From a checkpoint of a small transformer trained on Wikipedia.
Size: MLP 768 GELU, vocabulary 2048, 5.02M parameters.
Architecture: LayerNorm before each block, learned positions, no biases in attention or MLP, tied embeddings.
Training: 149M tokens, 4557 steps.
Each number is 128 + 24 x the weight over its row's rms, rounded and kept within 0 to 255. Layers, rows and columns count from 0. Numbers have three digits each. The size before them is the row's rms in percent of the matrix's.

# layer 7 MLP up, 768x192, rms 0.0672, rows 4-53, columns 64-127
095:136144107129119112154169113106114126124132121115097113131129138144133173133141116105182119112089164151120148159177136124111099107136136096118180073108133120102151139205145146162121127178152166
096:132159146145143133090178119128140079142149115125109115097103130137146141116150111113087124124130102141137079053160136158092105128175134154130080124111084121114139144150163124127121147130142192
099:121118126116099139159102128141128123095162169112177141124101140150138121152124133134144130112187117166141144128107119109115152125142110127082174102109118135101109141117130112118121158110117130
107:119108084138099151095164155138201157147097132115111140118107097127127147148134147115124140176114112108128074145102123134118102114085133168183154113081128130105117184120126137119124134101111158
103:135119147106170117093144134133128125153140177150117114110138129145067109099133106160128154120178119140122094103106100143112130140099101148141136140141135117055095151121138131118108155118102137
098:140073173174122132127095105129148149134161124059160152119171128154109137136113091103132147097131173089149092118147187127121158100079073140144089136116117116091114116163127145127121147141123123
103:128155076126164112132138075116133119158127151145139116142153142142125149106079118097138116113104122093155122143151116096150130093118087104132140117132128181105136113082144155115146107132113128
108:133133146156096080150129168126120099109117183135146156157094156134091122114141132086138165128126087100113160123113148096119130157092111098120170098188114135126096156174103124144110126133157100
089:084110118138144129117092118133127148106154185121096123109084169107127152154144114191139102109195139097112112114113151126159115144154145083146135109105126113092120126124130152124123100131102115
087:148117150130122161115114138126154160138121107127147139142151114158115110098177083136125134119137070111123110163168122146125120117132121123138159148154135122136140101132132123149089155194153161
099:131144113154114128105140161116119161162148128097124155117105118093127138076130133129185126143185111090148089152170120142087163148123113169106098104168140160109140110122100142108125153129129099
097:098112120125155095163146111155111140115120141127114154135082133121156172155127110088150185098118111124117136153130149117100152132150128057129167088138129134148142146158127101098135108147118128
098:127112147123121129120157116119124117121114139171124154112157144119140123110137113115085195126149119070111132117126133086118152082125125134124154098127131156116127135151101137168125114120128145
097:128151117148145123117144126133137148129123164155107165164099140147123079113072131135060100105136136102168115148130129161131153105115136108142083128128127096074133146114170133095121118079107144
103:133149112107156140102137106107116088128122121128142136149140144156164142113127146116125186130144111143123133153159188137098138126138158133154112109132138113159121113156127092168120124142091148
102:118154109113122121108083153158152138119113104145122151139138130142104158124115123118117163179155118116151094115132133116126131119122164164088101146103136139129101105107131170101148143130055114
102:102130122140110096113121115099115059157135138092145147104142133123136143116119085129121131118119158103101098139099103097110163132137140158122128086136129096123137103097145155158145146134130144
095:111103121114149120122131145130118133103104124163104119196128148122104192113152091158158090111103105070129118149104131105117147168159130103136095142111119164126127116164111108127118118067146167
098:130140103131139134133166107140145115141115136139116167117098092143101148125121117106117110135150141126135141169101118124071134108148068148108157106085108159170162155121152170095151141104158108
103:128132127087107151143112104146132108106122118121182128131125130143120112133135148100161148179158154113186140081147121094089102151115106130133084114139113085091110121126087129139122154159118144
099:112118133086143133096060128105108110144131151158150135154184143163132100113126137170158160133119133120120112138133155131136117130107096177103139130126090141124121096177133169141104083150169144
096:096155128151126143086160086094143101109132107083139136130135138078129117119175111123112125126101160089130119115111121117137128181104147136139127127132106104111145126131122130136117144176116133
092:129097134150147112120180163109142110133131098172127155150154131109160180146184094144148102072094193141084091149131124160099135152138117127130111116168121145093137170148117148130151132163117103
096:104090066117116107166135132138133102151109136124154094176115152153128103167100150137133153123114079091134145151148133093138138152111151128095146074152099153117110123119163136124175117144160157
099:082116137140131109134138120101080146112147148114111054171144110156097128113120130139107143099185126105090131130139096099109131183124130141142104074152136150102134171135103100131112168108104143
104:146085135113128139149129121075118162160154126128128147146119130133144128192125128118150092126175145110113119150165120100099142087114160132101143100132135123120117112128139157098124113142136131
109:147094138122107131162117145133086159125134107110113100152133114145145106111107160130140166107189166056154136178123149131104139101115075123161150108108166150097100125123163128102142098147133164
091:143117138155133109142107122157152126114148139167118137155132127114156125148126108160089174135066123105094070140140178137105139156108086132101110097136121096152140152158177136118125151120142141
099:109140134160104126121110118138154140144081118081134126094146129175171107122153137138149099134136153098137107091112104120124145110160115077089135109102132094133102109137117128119155180095138144
114:119139145120079125105118121157127132123135139106106161112132124163194079139162169143133080144104123123095165185105078118134137151128096122122137095151150106109088118134144126150135125077117119
093:122088179119180143113131162087132120145076167196110161141109089151126129125116093126102117063106133119130164134118084127107114101155127154112132101120113148144129164128128126133160108086147182
100:117098162157106095100169103103135121089109116124128161128149065156156131115152145147133129160106129152123086127098103110105151135122112119199142109093128101147138133116128156159143179133129126
102:094142099138103127142113141137110120108132163109147136150102141117122138118162134103110168115152140149138123150132100172085129122086130093113121134079179127109088123144127121146107147136092170
106:118137105108118153145150156124155097133099156118158116144149139130110117132138155089150136179146121138149101123122129156099127155107183155137132131116101136066109118146131128111105109097170150
103:098165145106101146151101140131115129147120093131136107127143137166123079125105141137141175112104159102105094144141114099147135153131088154104135103163115168133113120154092155165128115105150114
095:125146132114133113139115125146120120185093168059179094088118087114136142139111122182111177103127144116139133111154144127091120125125144137114123122139119137159110122110118129137117087115113152
102:126112133141135116142106114148110109132124064143129125109142104167085138107165140109136127134139105144175123143098090132110095164157152116151144125134102097101108108102098139147133098137154098
100:120136163162110131107147139107161104158163196143146160136134112109126110076115120104105110109066127093143083155155119156137134145128182079138120124114093132112153142144127116112105160142093128
099:114099113178153086139160132129176127110118122150146156147125160151120094103123108111106129129147103100108127152129125130148068167099087100108186148121097124109141146115111112075142151140118114
095:132102182114133121136140104101159137114124164127152152134103114111153109090113154131136107158167144126175108162107120146131123151078114120110125132144134116082102089139095130156094101100113160
108:137140122166072096150133103126110110164103159114170163134109110168108118139100111080111131146098144155120159159111113136143110106128116126155148150124128121146139102130080101115136118198136155
103:146084119094106145136163105118135182145136099122126121129109132118136167191131150099114128135129091113125152140113152121080095126133145184085148115096118143143144113150124103121126115117184197
108:107106121102119150080091130152173109124125108138156125082115129153104125159150160113133105133126165120154150137131081106106149115158124115155118106110132135119149090180132126130139147159107120
107:141111148155131135151138138106183116156125151193123105154109164070102090155114174131110136155146124150091119171157128160132141107108118155164138141143115085132100130145172108148095104103127160
101:125119126093090128155132102141123097112106179144074108144119096187140119112125076114115176090142144125130137137128148106115084105141121152152167148131120123113116122097123158148139113112109130
096:155128127131133113116151143119156064127093124138122122166122120137130121102158129125186126118118115094092133113106092147131134116184119134145147126122157122128118130103132176145138152109128164
096:113129169073119106091115095150103146152153133163121134136140136146152119186128136135150111140112159170077130114125111154115162169140114148116123113132138137089118138153166154147125133139148113
094:119108119125140121190119088105112107127132117143072159164139125125132062102149107167111076100095128169099117184124108160142104084130092124137169139124141122099143098129135166113141113135113131
103:127068143171069117148102110097159119133131103145093101184097092132163160165097146111117115090112158137125142152113131131114142133117117136128141101116116183152108117116167113112140119126163116
103:117168111133095156143070152130172114128176094136125107136163137144151157119136115133140136150083137107130105131115089130119123148105128155135124129086093176080104121134146116149103118163168114
# layer 7 MLP down (transposed), 768x192, rms 0.0672, rows 4-53, columns 64-127
093:126161088156107194131106103113148164123131151155102119134129109097104119155176089134135105132157118135112097124090118144146096130095119086147126143138091091134127133131112103083108132131131098
093:158113096147136145094109115118114132103159103100134176156128111087139121124136088119126159088111166117139169096141096127132163101156084088138139135153095094118150084159121077117159153127150114
100:143123128126087149103149122111120107150188158133126158112105150137160085094125106128097108171149149127082136177127118121137132085072142134104127112151124118144155150149142101093119095102104119
108:143140163114136068066121096097130116115126115126151136100158123138101120116070098124140134127152128128110102138151133103088120114172156131129074127147129145149102058159126131160141134073132151
106:147146114090141141101132115077125131132142149139122167164081100111154113153175139156116122096164134164112113151120119106128122113123187087131145099116137101125120124113123133163122101084114155
098:120134130124159134118193149131106116084145101158089132130109115134131110114161158128161112139118146126125141107118113142127146075168087106103106112127126172092164123093140079137162141102106128
105:153107126124132108142112124142162134126151122149155146099157152142094145142156148141123121074146145156092124125105108125167100116102092114079132178179097108090129139116104112136115172114123123
103:161128129158124090085113120124110123118112123157124139112148101170110148113101112124128141166091143078118122184122124153174085089174094134077157115130113130106099137161133144106075110119135171
089:137071104136145174123163184165139134127138100115171095193147142149132122125155151117098124130098126099108155135119129151119128109140158128089131106100150176101115135115137132144137149168134128
089:109131104126078093150116096132106144112120141143121112118148118164152126125130114157113145094145171166164148136128168127114139130183119134115117103160115133087124141101102165117115117093110109
103:114107118152131121078097107103109137105106125149131132128132129104137131113109148141100117144116134156117130133080143115078084113168127116110136113137142115115137125134090126163187131093145164
096:135111143156090138056129108065142122122121105111177109141114160141104117135135131166142114179112161128122115132162108147140112130153127166159107167113100128120185133131175160122135157128130144
099:122128145122127128111140117106118136108140133098112151120152131131082110140111189131118124117137166135104180152135126106120140158127164138157095103106132115166107125111134121149176195142129095
093:161081120108144137119143145124178154073120110131106123125138118092119113148170134142138119114168087120146134104082103125145146138132192148150079160154135120139154144138097094159165117175113089
106:106103103085132145121154156122139155144154127087101120123109137173132141083100186092131095149112086164135111090152117157084140085099116116083086149115093121141153146143090143118151098125109118
110:164112118168117114121111150138133087113143089107148132137161115164131097143121118153132108094101185152136132181155095140173138140066116076170154122138135117093170126134143091124115105106114106
107:154146134144133156145124116149118096148126150134096115176149129117093076147127123117162140100150140111129150140158127145147128119143165138126150120157170117091138146141191113151112119096080136
102:156121145102144131144141134120127141141121118076137089133119101097115171115167125098153077153109169115087127130116134126117142109132164133113134147099145126130173179119111139168149110053112152
099:178120116120094132136100138117109076153112101117123079131097100119148123127127129172126130089107154118151123136144190127153118068126129103103119138143130170116144123133142104111132125151132199
106:150106111081075132091096145138123131144117114104127172113098105108111135139118125115105098149102095071149114151161138130107133109106105164116093109106148137106167112113132119134129143129183148
092:164105120095112107158092125136154166090160152155137108104170169151072147089109110127096160109146159160123087189136122123171134173113141134128156126150156058121103107112123131079107143149074100
099:134108143141134105157113102121125186126073095151136141159111153128124120099083118105173186146158074114135133130148125161114128082126138087097136128121122128106114106118153106113159122110138158
099:130118148132089174129144109119135126106148133100137121109116107138111119107155161120138097146123099177158127121147113126126121159101114161162114143137111099159177183148109061098145093109138124
102:102112121128133155144129126120089113135138112115155122126146103149123133164139112146128080136134113147161140094099091146170137098151156143153114109131140088107122116132168119125134150169118121
100:136106143151146142161122114145158115156136115146118140165153069141093129159152156134139099121090151140139115137076129130109113119135146116125103136085136085138069076150139132114111149118077108
106:145104144147141113117128163195104128106102147108093131081134126141133150099120144106116131087102134127134093128145112120103117113096120083119126111160116103136150106161118106132112096114111166
104:138142131102111123145098107131102120120166111103125171098126154100141171151159182129131167103144188091164116118171155118128143127114111117156186146166123151132145108099107142125087161162094168
095:125132167119097144088090117126126127081116117165125138101145147138133146150124172126154136120123174115135134123133120094144136124145172139158139128150103113140097143098096139159143120151110147
100:142141136112129085159142092127094091104102071092117098146154166146167136162105113123149092138132138115081128131102156137125139137135122066159122126119139110105144127119102128082174103104109101
099:121111151119088127176142163166148125156115144106115109118196116134153104137171114140148149112116155125142129119126097136140133125103129151141116113082157126130094123145114165081106180123129077
089:149116136146138116135126144079115069134096147103164100120119103098190153090124131148111123138160136127139145149178148174129127149118152142124145133150128105083077084152092160142100114125158088
094:114087103170124186134132106139144141104130135147114138147141170116131159169119126115096164097135157109127098142141148137154133166188144164116118086081129133159124122155135114158140092093176112
108:111109126125119184178116151148127046142130095119079083110143097146128112166110137103149103118108104143159142114093113129149130094154174127128095111123119112133159109137161133100145136110105094
100:105123125164082137121126081180123141091123130146097146111124124148108125141116092124137123141099172114116145144094122104091119107102088128103131163131105115144113156134139164150127090147159130
096:148132132103128135120160126124177133106122121109115176141088111114133119115121168121120172119085111143111085108134130129111181147117172119155110102123145106144136127102167142111101098142116113
100:145141142115178142119111116184110124093096094137106139146147139137089124141131118136124115147117153146102167115126171136096167086108118146127140104131130085154100151113141084107127122123148133
096:104110135135122130123170128096139116131112128156155123174122133119119078151082118136123107163127145127090161173105075103125132149103155108115138120154141114122122166162154142080133156119076106
101:142151131114126136125129110133117097178099103102103146169107137152185150097131117167163144118123123172133148150154139144112131119164106102091091164049114126109127155111145137162121138155119114
100:145096126116132159113088117143144121085127103119131099141134119122152138102131158141117132139091138162114115155107113155085134085140077167122132128144142119164114136100144119173109120099154104
094:146103167095153139093112143107121116094132134113129179077132122139150116127080125109117130097110158171172139102108119120113138139149117108080124122126117149151113140108160140208125091145153174
106:130115108149129178176151117100119159132116134106165137167120118134155165118143096081135115111146136148159138072134147110104166135073169093130114124164111135088114100135107163108131147151137069
100:063095110125150156107109154094132131085118152148121131120173155107158082077150153141111112089131148113122141142126117104149143171100086141108122149162120087113125110169090097146115170147126121
104:117141149151171125138091109159162109134121131167120091085119114096105130137154128100134100118125165130131130107129138146145165164159156121171109105118084135155148123171128133133139125089100089
112:167135127110171130129162155119173076144143095156135135135163200154108151105138119134141150147094151154140116140107111077090098141103125136159139113185177171130136129127104155141121149147129130
101:164124130153162162090161160119114104122129117167137104143170090072125142131130123099121143125153133087153080143136156161130089163146128096145170148101157145162096111144108128127106112140074135
092:100138133179161153132166103103140094089108138114163109146131128121105118113100099127145136168120179165091132114149164147160154099154137115103120136154119097106106174114150103123134145119142079
106:122116107149160132138119150096102179124137111139124136080113100174130117141135126106121126129132145106100106132113132123123110132112148144130089116137153140123155142104124078139159102134106144
102:190092173140140112116148166125135131086140140106139113095109107092122129086126070060139119132136086082174127127159134179136136117092140165119142090076176118142147119159080088084097142112134131
107:167127116148139130109151113130123125148151158101134155135122096117082102133146124129102152131133164148082099061135114130147105146160119137124120116071131122113131119072091143103117145190128134
101:118107126135135152079108136129123074151146095126118123140109136121133136122131156169122065094137107158187115104130164133111079100112105096094118159089117116136076143073107154089108116095132170